Each number is 500 + 40 x the weight over its row's rms, rounded and kept within 0 to 999. Layers, rows and columns count from 0. Numbers have three digits each. The size before them is the row's rms in percent of the matrix's.

# layer 7 attention output (transposed), 128x64, rms 0.0756, rows 82-127, columns 0-63
093:557564486539544458575465508514495500471572581556451515411506468444570455523524491529481531502520504448473472456509521447473465539465497529508493511520494438539416553561508511453450509464498498
079:516499568476475506438480534488506475534432510537523556500508504570427497450493528476529490433491509480489509484475478522516462467523497437477501484438581640479520572494566446464510550524529508
083:507494498511460522464474529477494516565426568488455521589517502513450501489517520470508478442487568500462536418527505513499411487537482519476404549493499487461597576487494557521471479526554500
081:532422505512486473533504465445505506507526524521487450539454544501381476516461586521476460493551469542540511476495502554541519518591447511461545496431524554420508490445499508529484462460547516
100:530476489519481468489536534525454453541430475456563535438474522545455537481532530509473439445451513504458490523417508555482433466493469494496500559537500526529450577474496597505511545549490573
074:513517541497528455564448454514441492553496568575423523522468441511478534514513523459498500439501521425517481512568444415547498513512510432474486548474483533502496563495544528469463460579529490
077:513498488493529459507473454508473523409543495519453458548544460514500453509498615527477531618583484479470487434539535509441503459502548505542495479472503501490478537492568441508433511473490528
074:484513497491523458477465453557456520495551506549476527616469425406536517484571510510496534531539581490513501437502453461516505498506504480422463517508486446479521549433488553513499569543484484
068:553484495429466466482422528550500523533559546495493496474470491519487457517502535521534516451551500481479519469577542437580480486537506476515386460521528398503497506492468522481486494547576444
085:479557538484586519493500497510510497516500541450472558478533479480494484500512496461532554555445516457491519527473499522560524615531439549543570484513508467526483436412440497480493456416478451
090:503504437474536544487548466547505503546479413442470482473545548589538440502439479525440527519496502511481518551606478521427500528513529545498468475487526522466564443515468499492524438439527499
077:491534510463469482523492555484481519503497463456556468430507556519519510459449465549538531621522510530433530520485511517517470487542484554508492480468425464502518471538433479545625537509535457
076:514487497517501437475578518482421534517467433432455463534478503576509483485487547568468489594550515474439448562480493483495472543543551430510489527509465478513497483513553526475595507483510474
090:460438447510489482545524508508458513464547484547506456529488506517463535490501523538441411463528487555540443519467505587547503513474415470514559531504482524491455506428519538482525527592415534
065:451443440437446574550590492532497494494543469418536465431450476583445522526470527554492515480496497504528513533574513489517486431521506449508533544507480520503491462467551536543500557495521521
086:473542458477519425425472457543462477539523494495495441553472553447582563531458573551480511555469485502456487401541480456537540494488455489524501491476494506537523542532473476501528508454497582
082:538525542538516487550414464457499465480524418569551506493462524429535529577549447556467534548453460494559467482486486440498580442495462512471478440553547505512454516495476534498483498496522481
073:553517351567438536535463448508528557562505474451509480499497531520494567483500538552492479443495494521511445490483492535535498468478515438449467492453484546471551498549531498519546441536472533
071:521537478478538523445472529531565448540434555551444547467526469508491494481453491521550503506460598542477500476470576470468457536466486464490478540498552449518524519477527521534507517402541411
074:477446563550428496492491462503523509550452502491473461543499463477506555534504478466467502576537585521472512473526492570446412476481427560542507507482503545467575534428447463502538509515467506
073:492481544466496472513506449523565462437559511525536507444572496463459450498574513518569571487473418538493425509505482447553452410488462533533514511556494520503461491509483460529476546507450539
080:466511527502515468463487493511505563477512507500481435566552499500479479481504508586581405540538507571509504523433386552523515441509464461442512479513494445490564476468471465526503503506567476
075:490509563542509487522477397493473495564483454508510482506513500400509617487590517485494491465489492505537491415450412512549557531486532519474512461481480474466512537517522569529467491526488480
087:470478428527536486508507469508474533530457512445532526411536539556498464544445474535424511574535458508445506520520544551470503514471458581527456433557530447466511527489512435513520474444549472
078:488511463502518534558599485511491492468548491455501466464481486476519483469510545392514554496448439556522508595466525495493577499494557519543454541492502530448469470525514508463447432537434470
087:540503517493522504496489516491529492527553533535453514388464522468518460464515454427469410483561464440450516404509547525487510510468513596513509530573489507471488524551482531507488490541465572
085:540503519521489513542545502515547449461558507474462443479569462511467440516495510524548535484491544537520477480558512428491430492521515526445524474501526468516510474570532436479442466407575409
098:489490466460492539582518535550511554449568501504526517453522459534504418460485508427487601508432416514519503519516551442472540509468539494519468521504503549540475483505532396482483482453488496
079:537555446507484553543526497446486473469412500481456498531453502436473498408458530526546489499484498472499489533461484544493495543548575413524515576476464524520479491506502451499589576504547472
077:483512529484544503522490465541553513497559477499480439530456533414525500545475561444433457532464539516524521459518471495528521508568531519478447468487505513489573528474555448455493567414559421
075:535546507544547523525463538531511573439485498484408489523517479504562455475535557487583463520462496504418518546524537463463483470538526520464444548495472466552486473484531490492423468493531401
070:527451498487544480491530547542485508599504483494490524466493536553501462570530531537520506513561552442407463497491490465395432510554446531449505517524448462501476547508536528480508528470542429
094:528564414499559487495507523532576467487460516510516523526493434535537499435564548479558501471479529543490459538422536547467524488509479394496508508489482432511475483472518537454527590487486448
078:522501508461477441525563558529470525542458397440455520524502527555476585530499504547500510510456503481458428513382502499546488496493483523458501558510485559479522469490454497436575507471493504
082:495526457453509429494399487501438488526470487519462496487482532488523585482515525484479470570539570581510489526485483525518477499531451450443527441457464464482608583532512528520510527493457493
082:508468498502469516497526492565555568416471527486500519494571488548484572451523461458547431451417535574514512490487500550583497483434507471509477539488431481473506477431555527510523449509503505
077:496512448534497461479450485539534499429614522557429490481510479518500532488433481407500490453475472561543524505593481500524489517594525484507425502502487485540564488478511516493509513549491445
082:482506518425449497576544479499535565579468438498481439453539530468484582500515496488490498510484493510481457535549461474439563510451477553458471508470572518494538510517477491624518497529468476
059:496527416481512493480546558518558492520505482571463422523472517516464518504404483507429488417499491542486471444510469540454518507525483439571440527540535508499548457532472571446530482551493512
084:503445559471525514483493505512575522442447534525518510534522529523528504516526538502465615512507526461494545529483528447492503472585522434494421547549475455511444453453543454518452475417526480
078:546484488508483474486482489487518396472589502531547468461500550452476533612448471482471547470534464498547514506526504521484441569512456517459478483475530445486504430577484459513489511539434554
076:496495510530483594539465457471479532479550471500531486446532515540506520466509426410561472485533524477541560461508453521517546448523491533416587451461503503468562479484488554545507486426496531
092:430517471441493461432488481531504532529417503487487590533469529456429521484471497563555508513463492517450487541410517514529506520487479424514511550493472550502519512453538517524560585559464504
079:502570507530472512557483502431470556462548470559533498532504516468535499502493584572531489498458465505516454534454468488571475458454523430508487524452465491567428483504564420527491535504429523
083:449472568498533464451508470436496543539567427552471453555497520455459427552518523559456464521534484460512514424499536504570486472536516501485540451490534502484509519532561409456489503524508552
065:433575492526547466471466500540474547535496502533444578502501415517519548439499527498486510446443550540444519508483482473484436522496457432498436508530471513562470557493525511477465511581461435
# layer 7 attention value, 128x64, rms 0.0624, rows 83-127, columns 0-63
076:517504442578476565477518493523420575492505449460476478517464514559508492509497444561492498581514458480412483490528568511599567493455486485467479543528452548488521523492489459527478515453510540
083:490458475510455486469468455516462497514457412506529526485550528532537566555489506517616511517511500556415525451512507481549533476525445485487561413466558451553484515537547501495462463455502531
091:519521477556494443409419471517522513532518495489523559524511530563512539478505421443461515563480496559490519451543482473517505448464567489585520533514460417423487492532532513441514494526500469
099:503453459509516557522520539495523467474490506454541484528493471550448480479497412489565528531494516490440594526575463515528555540453436495415409475462476464547479507515499503546501525447452540
086:488511543536505503473526432483535539556435432487509521525487466515518521519507556615498505500581437476503441499447530595486476444528460432537507464482445511510504555526461483481571516474533499
085:462527550516517478468481530449417547531465484480514606504516550464484543527524497520530492382517500513551473515514497435509497522549549546541462469529525504437465391548475494484532469509538519
069:468585526486560513482504482445483466522400458482527517425579567498530485484534490521562478456509451509512505477498537484467478454534439481564531442507540527578485531463475502473562441514530550
073:400524532497488459527480491471504487501484481519443447492505508510512541574559499542493534489495500551492483440499477502532480488449450528620586454473457535518530482460597454481519457451471553
087:521465524464500507475484441527542510470530460612449504502503538491498501432542531474505518587465488507509530441428508428504472547480578477407451498562491524479530566521524532496538444530496526
100:469535520527470521551423506513490490455629564534454519531457497422498559501466559496527431475488554533467459439483507474497531499516483483475540556507510445499529477554572551480450505515463478
084:487528485462582476484467508511509516506543526505522496491477379503503478486491571440437472467433491564491553471591494469510522557469478570492431518523545488509520530522524492542444461536417513
082:463581523497500488508411455474499515544548493558524531455538482471510509490497504449486480445481521549518572430487436545541475511524430526444390534497529481496501515454511554544462533524426525
089:498522470547537415509482524483526427518401525462558482506508533612450536479478377466481515498501465495500576563549502518472479482496511485464497499509469473502484499531474532533498525472578465
094:607484526542468463564463502522527526497469426514443594543511440477481461478524444462447522464520537514515488533467463541491547568472543523449441476463501505471453485530438530443512463540483504
094:477451527494527560565522481480589510505488450469513475476505427549416472546558478507519533499536480461459556561448565568485482503553516468453451474532562520542501545483512464484419535487477486
101:494494529488563565447503582521483457509476520558495542520548513505549476439501542428450480420487510537467513475440489438549416486546480547452525556477478463540482482500506474577532454555512487
086:467494575437477461514534477460551468482417446492489534540454523492460483504478438548602547494462503541563547525526442467484505550474499536551502544566519436470525508490487482564473503538547540
087:519446532520538503457591434498500569463575471480560477499525560475571557544501594486519460499538508400474514523490495489466554476523521530481461514567480498476501508458465477468446499461459478
099:426514482439550449470439551546476521523470538502534527425495474508454507457439499517532462536436471536447501555456524531476524544535559473497578446529451540502470565552508455547465471474535512
096:608561505524494499497481557476405479516524551488443505502495494540522496471432504418450531418524524519489509542515516502527551562554490503424492527464497575541479536460483420518488480518517526
088:484529524433491512498531499453494510505523446521602496454471460477479554483454606482502546397497545456443499545547559456462534496494518508595459462481524516527479487467485520490540460507449526
090:449511435454535495459543632472536492457486558545460489522467553517505439518457532440548511534492496509511545480538541487451478483484477525405540490540513527510545478453516456508565472568487479
108:529474549398462560484522588513493477511505496502444473519490465433513588503585462517570415455474528463517542474443519462459444505542540468507522481504491539559492489514497537523472534530489541
096:556514423497454480448421454515433432497492512535487485483556569472461530539564457562514494461532501505561504460575437515587467499479509519488493540488456499528479437475526486537541563474504510
100:423510452540474500527433543543475451481510545443494468556551486527527506547502457444548467560486542562520514484495534467526493506551415423512470454509559515574579517442479500502447504478511512
095:581527510516576507469492467452477571492518461496500545474512528516599586506515521486499490510531523494482479491499483497496559525467447528454498523488537489454470484342499457533506537483444553
101:601524528575470494424479452437449446473473505453496509467519561491550520555549467517471460480487551512538532456531448522568508479498514504500543564472495499483407429540482501556483483540486498
110:489463564521487434475498474538505597536537496557548499468473514557586479612515479529527505468535492508503446488545458462526493471454513490436519407471475546471534433479492482465491481476451496
097:498453476503492542419529509502469541468518510490522507476532440521543547568532479507539534452533487490432507483566553471474514489436531510414552453500584498557477458518416538553476475497422521
101:473452412538514481450595477484488520524487552480597446508485516459500565511487483484456538476509499481575484427503500484542510513496549482553503538498536508427523476443486488544492477415417520
093:469545480436523564519524466543528547505519519484433569524514402511522513462476487437470490504503485480583477420491544506526535530466542495544492508512605527442512526442468510468487502477417537
111:513547574478530548460535458455461540471560498485522510529500571462480486544454498486498486451509454478520468499607423489567516485485613557505429527543525492455486531496514515468491433477507498
098:495528504513496503485420423501477516538513500488467523507441466500467464528503562477486470477514467535539430556589482499377468473495541520599541498452532536450496544476530483545465548520479556
101:432472512459501534479542524506592532517497522475499486578469472499447520500504520516561507517530452399389545511485533532460522529513496513573456550536546518502396485512491507503523468482495434
096:503538478572415453471554564375441494507503488450514508512436528417466455503479566524479504497536505480481494538538485489444469541530551526522468491521475542487552514563450476549493503550520503
106:485458461517418539480553526442476491519482542473576561502503501496469444518511493557535514540562562455469548510451498534486532492466472484435531498431509476459476497559496495553499430384468511
098:504452468506542496446496476500500493502459431511515493539490441548499506478549568435513508512474501491527564421465549614502471525515574485555512475548413545561501523475461511452502420506516513
087:459491488502449544537436432458469443489571461472565581463512532545486476469562495565560457563499564503502492531485495475501470459488519555498492457492507448515545545486501502524490505403572540
096:541516454585501521536597575530394476521559453436514475449462455496536438505466470489459503502529496510564509480547470469537480470464515529492480521464525492482459506572434515513526529535490443
104:525551516537449583527465455500513475487454483459454503491519487587466487459508498578550457529551498488508456502494503472517535460497452473450543513511518488569483629486486483498557465447578542
094:475479498457496448497491623479562520490491508440457561579534474496485496555520550531475517567488530553438491540499511535530530532441466471515473507504479485520456479509496480531546379565514477
097:528469535509462464479529481499533482493507516583527431488446468517515497499462569477471504410561486399519495554565506502450535481499570514543478479505482556514515494567444500425418496459497462
094:546478539533482473460592424577532525499402532499535437508504516539458455517524475495467584410500456496527453499523465444499556498496540487476495556509484506504545473510425495544540476542510514
096:494489431489496537541457515588539460439477496544481469444512465496550557506491491484501546467445490489445478512552530444441517480460476457499518517460544428628518510448450565540486501510484482
097:438421476459503466478614523477499505486450566483553486535504571469464428473466459450512498560525518419520540448481527497480520496503572527530548536486506522481520448500519522516448509425456478
# layer 7 attention query, 128x64, rms 0.0611, rows 96-127, columns 0-63
091:519520399432453542475486537557534590468449492523508476538490541516490513450522527468511458531478487471561520615457464513498453483455510504480464512515536507471538518451484428586533461488463511
116:484497458532545508522545478532475483498427500449483529520527494468561557466580541448608477560414500495411490487417546473503505516494487452505516554483474476536505506452468497517493507469572548
107:519545483444559563519502474497534526569477558440441454436505479587472532501477487472490519528501556431468504520604506465446454586516533466476450425511523486493545478537531504491493503502504473
098:513562528441511441458491500449497438507442434516488444488488521498537497566477492491479540496589519471500513370513532576508481494542452559508500432528507455472556523493488565522543518510511538
094:489508442611498524429565499495453537491493483441501490517456500507472508489547423499564444459462506533487547388486565499526501524517468482504504541499503501455496561467452566531498542490577491
105:491444530497499492516455585466494463538498529500527476517472459521430500506484486546341561504561504446516516447527506482526485518532497515471491438499511536529506473575529582494443476533552473
112:465585491518499518472549477571476516569423534467457510521465471456556541440527554442603449529493531533424463505449497548518469541453470504492506495525523519492537499486474520491511513432560459
102:492538458481443437497511440529489546529446455491469476519488504538506473425453564514500484461491502556451436547503527504522490512492518478593464506515469480541600500570571475469500505584483565
084:478483498453478496550492449443500588538483382496531569403515556461538553538533513444505503506449492585470491488528480579487538503456470528486524507552533513441488520500500527509519482532468532
085:501520494493432510525512555451504466466570443500508464455548581486478503576527517497450471580496496566560563429532474482495453517558453561482551498447518521428523524517444505531478519504463469
096:529530488471450491547544500544506502463519514530487565523548410557488462435486536483541530460459422521499472595490491452485426512438517411571485497502533540461494489532544477468461510531548491
089:549534493412481505494536468475514517516468437504497510486407545461460562526547566496480440502511452545499524419444553460481497491527464563544436470452506508476504457570547546528527539553481485
097:497478474501445442468449426449513525507504470549489467518423560447512454495559481530501411556469489512475543407503494500544538507585485463516535460493547506490565502505474531468509562564495541
101:465503486497516494489410507466500512515377421490580500441433508449477518589496508478514527512531478491485513467496512547492554462561428563480530474579497521532532485473518555517505505491558505
107:487467460530461587495561491548510542497505510462509495525487498570459523447498509493470592488525440528453482614476446540542431469470509431501485470478475557546471437526480510492499491531472570
092:538473550449565471546597466538484505457619477534494463488561526524540509483469517496437464515505477516487517453554509518546451506489470392503486426469534457540488528494474469501538494519454531
090:475562436536504470465439499488445482477489516453453533515524467522487535485574582543575474523531499512436408574452527545503533470470504463478503513527494549461443504442543471445483509465541548
093:530581438481415501569428505482488579495483458531432506476530447456492519486468501478535536457444531491513516503520464558523493476469507523482506482501532520422531527516572406514478499471561433
091:522474540491587447448500448541475483520476516448473517512568463519524522547472527502447511438548538456447436461526424487544495504553490479510574436586490465504541517487574546472520464509464507
087:456517531530528496447490449518509447522562533512506469557490521547486510549531441564467524484569573405516429526496483454481392512511560566493526456502487496481542486516553498481442461461517498
102:543494473477522555553580564512512509442526514467488534521633450497477533487489536472516521469492467506541490513488384446507457513468517487429581494487495521454485483477536483534492508449437467
079:510561536457487481499518474552523472508525433533470516555491591491529470544501490467498512450566461530527480511460513546490493512459420477466506501472495495429579488432539537583561413467499549
096:448453444512452463493505518515480485550481518449492455454477504507492540538501497542482484573574513451534493591536523422521494506528522534547407516547412507443481494554512539476474488426473549
089:465490579527538522510539479529479413490545519546593533574439497541539481487568484497473487429522519464534446522449516456495472515463486472533524551449460513537472484448502532444450507496584474
096:448457505548452491461504521500510461507542512459541523511525560506528499502532509480471440547479542591505466487506424523486473544511468549449598644481486511486531542502450503525483483535437511
089:477461516514471586463508486435542543453493464534483492494479522452505528500573525501535489475493507518547480490465465454503580443474601542484535399530520495496486443475595503496481498478462582
093:511432551537469502549410446474485528519502529534525511484519564523468453521469465531431478478473503532595544477529502477528578496572433502566519500465476582497480453509477509498468452566530491
097:465478522453549483541423458471533451535559498479474497450520565502500561587525482555507486585536521466457509510496548523476490502544481536489471444581505508490486495552506465433472426412515506
096:458470455475492478557511434500522539550522385515553443427534548460556586572468467491473468526449552523474462548518507487499504482496561567516495493554479523516492497523505495544483460525442535
085:479431510560515546396409521530546497482526564442523563540423473511405483545509489476531524537494533482472535475523457551505495519545474524470499489564543502566464480484516440467503511486534496
098:489554475476474501569544478436444475480473443491476505508548554524525525516558576484499436440470450562479464518407508497526504464564484489536557512467483563465463481556500521458450508545574480
102:470515509555510526519448496435487484473500561501525443460546426461574561444511450570555532575469552472492493501458484500520546446470577462439535522496479486576516525470459500445499515467464513
# layer 7 attention key, 128x64, rms 0.0615, rows 96-127, columns 0-63
107:483453470453421462545432519510509479522546452547545489537440502526478453472466480551477462527495479507500534503429557488500492483536442480497514498445485444550550536564455543574559440570530538
103:476554463579554543483546455465503497462505506482474585528500474510448460515590409453529467509546550488498535469492496530479490550473603507441521489488529526469479482476497466500451542449434457
132:439576522532532554476554488494513512548455526412476546513534478487529565483522478481535443475567583507480504522487507523448442496472526463453486509517450523415517550470493566497497569496440447
082:545531442470467470404527479464417489486548485487431521489493539539532462501523499451516497436526549457490469441528472553533490539477481464536511530531461482448584538511461590501495574532541518
075:529449521530563495492521495495493485475439521531540468518476523492453481409547509480501427505527474458461493531545545544555480434563538485433591464412533566504496518564484509467474559506497459
107:508470525517468505543494475563518475567460476482499429507518518501530503432515577581472513524528419476500483502514524526468474468597439517513524515466422507505434535468520449455566446571533479
095:510579456515544417499447516552493528505482505476474507445543476531529553421450481534548440481527556516526455567529503534511480547500476513471454475515405462490477495544472557538564436530458492
094:514570465430515491534527450451497524495464462474507516528434513492440498480460521509540459559576557591460482546486503490444459521488508528488452513548534552500503460485512554381480481495459557
086:488494484443492479454521529441468524551496462488526537441462522414518556588532526458516516499503477612472460434527465462539495473460523520540515506482585521476573497455458482515521473432538510
084:494471438509421482474484491534515543516571529561544488453532564509517561462487542470471504427500449454478446504519469524598490466517470493524471406449501494503585503564491521536485490493566494
095:453574478486580512534523533476577531442482507535480529538579462481475496524495504431495427476470454504514498490537560424496445535463563497543529407570525525524472469508528472487483538500479453
083:503486478433435444490544474553493561474499523502497454499524495430515544510468529513569412523475537569469437561480518604528539389500533476532454496514508529474532485528505484517508462535521525
096:500466516475430493511507479442549512528440549487491506478455536486562519449471473512532413510537428489544425479530501510527559514542478497532461527419576559496534438529518478434510525533546564
104:521469452522459452471441527505450494464509476469458539499505589492457468574503514415490434473466528504530532460563498559543609522467537509475538579469488498483514497437503492516490511429540470
105:429581513456502532460536539450559521519480487510530487546514535504435534531528546483462527521503506513474577555509502449540470489459530423448464475520531509555447435446452489555508471485401484
101:482586533476537475501534462445515510498485486517505483521451527441551554470531543495440544554490461501418465460445506442533433517508453502551481411536511479521553490535455565545534539556529536
091:501538440548543548464500521474462510516502504534469505494540488502499444468597526454523453564500478477489583522487470485467466541468563493427552497490601558463464486456523500464471514409495444
093:527530472510508467498453577514503638434473490498474515460546465539499518460452466500518522388498496544607503494493490493457501484462489529554525439502556483483519436524529460524490492461513470
093:516497495492522471488505463436483447540505454465481528517510511462498496545480532549434536558629493521505488490471425461527481529526424508535466545549436552466424562477476565484555511541481486
095:477515559575482510422460507541495465514561524540529461525501493513524476549462447582455527477611511435530473541512484506479460495515474509444465531540411501450444526562503551509504467516456506
102:485473461441560519523525520506549506487519480521488503517654486491463567475540523509416548455521484545498518520464470433572467473510486462500526445543502444520465530523471471567517508460486438
079:526542507430553518502492497489459505497607498549433581528527466524489467535541472494488538465497495518454426530507488490538480515493457430453473522577496529513628508443474482502494431509488482
094:477526496548454469498526507499505493551638512463571537503495598480449450505492527507500454571482502497546486529525518491473470461544500482465504506477523404439450481480463576467522537444477492
086:417485568555543510486518551571492426509468520526485450560506459521579444531485471515439502522517546409509499526529553458457486504465548490489483567510460554500506557474554450463451486512506497
100:489390480487451547535528474504509473576542493556567461460476490548469547507533515539463519505555460521438504506488438481532461513512448519458473562426514567495554552486515471455492417514497524
092:501459526465482537404499499505513474483415421491480520520551492443518527519546524511525531501527528497518451514505460496554597457533561493447502499555576425473490427539499451489490543439535472
096:482459524507500458516416459489535566548491537500465545482434522483551480522413551434440469505527494434517471477545507546499622468527483494540485478477520552556491486465535531499458455515539453
105:522551559587487434432448446502500510523578533545583526489504553426517448521512464479481470501506493494495524409526456558498492498512474560475555429507482461468502516513475585529530495496489502
109:547519481508475483467506466502475466535572440478567500498424559427459544582487496500479565513546521624481476459500529514502470455524475552502485513482549436491493474523440532477537441458524520
091:465396506582439472498458500509513475494461462537513464476534460528515503517493474558518455494485489430552588490541446516531569557499504535442480527482478514498441444481526480585535474572491530
099:524546469504515482471568483471519555520497537544490498499532533465506510446469516414496466466528526521477535475503518536549450434485554502520476446489591591529513556466523472443427479449562422
104:490482539475535533466465516520513440489443473428563497530477478527466487446570503488491556564535502469516526484434486556468502533527481512495611528425500469517466504554517472452505578422438495
# layer 7 MLP up, 256x64, rms 0.0879, rows 0-29, columns 0-63
106:541444509471509575493495472484607449547543475464500529559572436491507512501482488475508521486552590488557505532433474500525506459518548449516435498469512491516537517447456520440516542434446471
088:464502536534492538522523458488533497412495451570546550532426498424530508500545527571483466515469475442441525469487481487460482575517482506436563496433529461513530458512529544546527523432541465
114:513555532545495526488524515469497537482476482474515529545525493550439517496473538524496483474390531494526501530438422417548464534445517435446478542475499591532463483449503512451476590526469492
096:509557431523465579462520484544546512484485498535530523469487521559529498562499444536467477468454507511459531519482563553501449555524578486498417484510448422538423504520433503507473540441486525
086:523474540479515444506497488532568557578476516461501524570438576517518572521535469490444495444495548473582494519519491522439524497515441433508474515513486507459484521532522490523524432461606527
098:516506476448429548472505528565559568510490465533537498510494580486439467507472522458451522567480517531463486462520516459484520499490457461566564492479479453441496515402432499463580472462527506
093:559453508510483532487540492469519494510483498515541501523446517582477457447560499499535497469417427530492574475493449480486551481463542384517462525465575536529491461482457424485495531516519442
101:460571571566478497505526421464488503487512508562503526538421542453474561445491526486467513445476537467510488424502540527469476557517511468487534490513483446611511509509509539471487455545573471
088:389447426503496535503456500478491552514486444504475507511496522467477518433510429555417483486479536461578483464479543543510460546511462467506504484501585554500555449470467562557507466492494477
094:446515479444517568417500536510488535493454496499525469515465503547555520556535495450568433452555456502471528495508499465521439547503512496571503545511555532509540574515568473484443547420501540
132:465495490514503493428555474458499502484486460555549515464525527460495471534510496520410473498361443498455546472488432468491523494446511450433554510493518545583474505491473443447520538517503474
117:538450461522430482455435471491489474597532488564545450544453569514425509544506524424493520438509506515556508515457535569482509563531524501542467475460474464472510567525518507481533549543499495
081:472454425573517451473501483475493443516505520483455466487464497515511509566500467446526498471458516378556516452556542535475446554421492494549539505533462444565515508485483535529542500450523545
078:426566495550484456533504479444441499541521449474476580481548529496499449421565521518453472524535539487493494477519431471479504499520500493486529568500507499584458527468465440418444544503546470
099:480485480456523414531545491522519462534516547514474469526442534452471527523484465475451516530483475486499498547557470479562550488511541506458475539491512595544525493638566445479508525449462456
109:568522481478503488505510511383468475512493529500513492559512522434489600522419516502504442424416483498391488468515487523510529517516525473501488426502544531512445509467463497484542474490555492
101:448576458526514566475526458554495423487525485591491547504547490549535460541560464532492523515480538520574518482497400551528485510570477447492499517497482407471470523516488462550517477494513517
106:489460471520465525446545507456507464573488470502489511540443553456406469514534466545512497486526507469562443531562421503546488512495460591493457482512513461600473537536485468538474571491498489
108:442543526457525530487451547544415501452419483465468518568464518555515482592471513485486495515489541504426539445532454476481524508536490479496512466412558499522479561499508533490473478414506547
103:498481496481506505490476462547488505520474416499450582505522459573540486547503439543471473517362496548491453510497425522539517552481529582563508487494470455457527534496493456558487457514504503
086:530487384445501537488561494527462476548519513509482555440526499543567450486454500529513453499481478484515487554479517489507620531548444517503489436421484511471472421456468497497460531509471490
102:508483505503458568445425495485502532493525502572357463525542516544524517528511455516555442456492478467534489477508528522507509557558486536542506451498516486474542518405495452543485559511464547
092:471511572502531522545476519478522480538538467521517465427525513433488565490431541528529454498486522476581461434461489381453541470468512434465533505514502460493485520503550453505562524449481449
075:494498563460592522484457503458467541539484445457489436485409523524489501452541437554428467487431414556500517505536537484568530440474454446488495467470506501488541536524486468501533480467511505
098:487516444422512485540491482584448426530477578508531531499521455499585483449489456501476510511503530453431563504547511494474511553444563396528470487513529533501487550522523512460517481527504442
084:469512460491483466461518510514456462508528525518458573473510433441523500453557459443600488490445438510525528508500474511602485494480551507515414503447492477472581481523491519488520518458435433
089:556493480489559492544492463479478450541542528532471567449518552475452502432479563538549454522468519488541478529481573492504592561524421504520522574513505433475545468531517489472467473538494434
085:465523562490402397513497504491556514543427458461458499474500548449450533524496507468517452580514489544568452464516492500573512523494467528553508474513497462468538481519488545579511455454476478
088:514461529491489518475489498429407498480517479477500541454507515530521490463499505534436454505516483595482507527432488465557540533556513417502421474429566498510506443498558446451440547532468507
110:505477526493488614480484493574442478445458492478511466526485556485522504525509428507534445434519544510461513477493503435528450492544573490518476488465497404564559469456517476509558444509538540
# layer 7 MLP down (transposed), 256x64, rms 0.0878, rows 0-28, columns 0-63
108:527473530444555605522484439472465446484485473450480584552543464450590566508483482515503515548522486500466477488500548535581506440488510470522532529500477495548573482473525504497469511467456431
091:538487447474533467463477564528464506492499560461505490449542517493553472462457468460457493568518460488465523475441533536541510439440563467520421468507536535536490528552507583459463523594484542
126:545505479465478554574483522463498486432547539484550504500498438551441461464540494535477546479520395548576499531481561461512496563512531497522514563467509517501464418492544454450440524520505469
076:486502542544554426503442440472445444508427489511453496556492503524451562469513457453501517508615521515522476511511504506483526489525493522479549499498522491458532506523563424469584447553507572
089:535421478497466595500526480545546490464592548512520441496540388519481522442496472525477518428509495561519449487495482518575485506492572492444448515495446489522469470464494464510455519509473517
106:532476545461466513543573469432500491482606516458532506396499502536549498467509468521514462521484438539509486484521579456459508495512509552513478488490450484528572458552503552520403523537527526
085:536435486471498485478476523497462534408563508611556496547505433462528450519484535551521548491502441538520533488496480483567457502558498521504529514459461500513400491478554452520522516562492544
110:477452518464462517525445565534510488506510465506501469469550501555519456536598522542531427459522511518486460536434515553564499473485562440464480567533475489492492442545570493517410532454473493
091:599510515526534457488523523502548502428496561526516508431427456427502537522600516499506528527549514500464487467493483430469545403452480542475536481579472490526465496501540485474506475508535538
094:459445520495468440478493546513516438543473486514474449465513539479495571466517503522447501487517571505482515513550515539514489550538415504449483478451551400499485469558478571590485461572485477
131:481519509495533540492526504423507485496545513536616495523485508423534406466574547530447509524439414512577512528467527497504472485481465467532511502470517483536454530450487545508493544538541434
126:466515502453419466482454431533445491484527511580539533568479453449524515477533536519488492434542569528533465450531505542496539499456449508544508528473590467553477497426476493517491496530575524
094:611535476501503514556485497536463467446567464528505537479477485560488469469489479497478570541553466510471471548506522497490440483469483507415506498492508538518375494517548468422467517509567531
086:586457466478537541545510545521533472451515521543594487513506523534433497516436492450548572467493391503499438501443542468515435457506497503516507524502523455461441476513519508553456528484517549
094:521504466523500550457539525487511476501479514500478499539478547579523545480525470486513453472590559508530456550464507513475465470474418533447573564507483503434481463512432489490591448426558483
122:459468500524571496418514502443468529520526480501516475420534549510472541467535468428466520598502519467552505466510573480479400445521517512427516478463502440538510526551514511525543546486530491
083:504465503502508482458490477466507476549467456466424490455494518494488552527460479465527455510566586477423466486515485504420535559512466585545524433543499556458577518529504550503567491438482510
109:594453516455508440484497463484514532448564497592533521495425452468456541491491481463477537476536580514518498494425562478461472549590522494463536470458537490478544450477507459471508522515490536
114:595526524432528445522555542534519458452514512531492516537524534476527463417535566511537476484520434524437462550459492549503436512503469465504512545440517563551525470472549463495525454507493428
126:510580470511454593527532456481500471576548469484442540466512493502483491459446499494512469544448574537502501545587455559536468513460573497462434517506451534497463486517552516495459449457474487
089:494496463536411441583504522496507577450523495572513485509492469500477478499491500500486519473482405530495487517499497532499476457434528544557494596506542526451420487473499440527485514514541602
101:515551459538526445487550475542500506523455587505521504510391526470529545511498540481529490517478487468550480465490469538503549463424580514443432509505473498533457580553442528491468458531555467
099:509510444478516508410512451534443495482490540473427502560494474475507449472546453503490549569564554476452524554513482579535520563511485540556441434504484481531535487528461555492459456530552529
082:517489457542475488522416509519532491445473509499563530521582454511557488478573488444435513494529467492508442480462560475522453483437542465469469522480572518455443560534493493581432480474514535
095:472470541553440476463494528473585527485495473530488485595504505559531450448480508506460403460538539518540421490496516474485467482457545535425524543500489555543498540427499517476522479504482578
086:550455496540494523542552555491487496420502449519523445473552486513541474497541501553458512434563367484546520501520531518484471516483435553485548462547478498521457515437555530555496474541471512
098:491516519490552463450459512493424501517460434536478529528497543488528538533465530445480425456529544493482428592495553555491487512501560549525500504579415498482465490507562461414468516508497518
083:577459484510552666465489477490489497450521508543503499546510445510528483457462452522499515544482515421483483495495461450467527528465534471440505495471555543543478530437498524469499522482510422
081:543462513554450566487458512533518554409519507522530498512505437501487445512537497491584563433506474472496498494472542433493487512462487479468530495596455570503416567456477455518480502508482546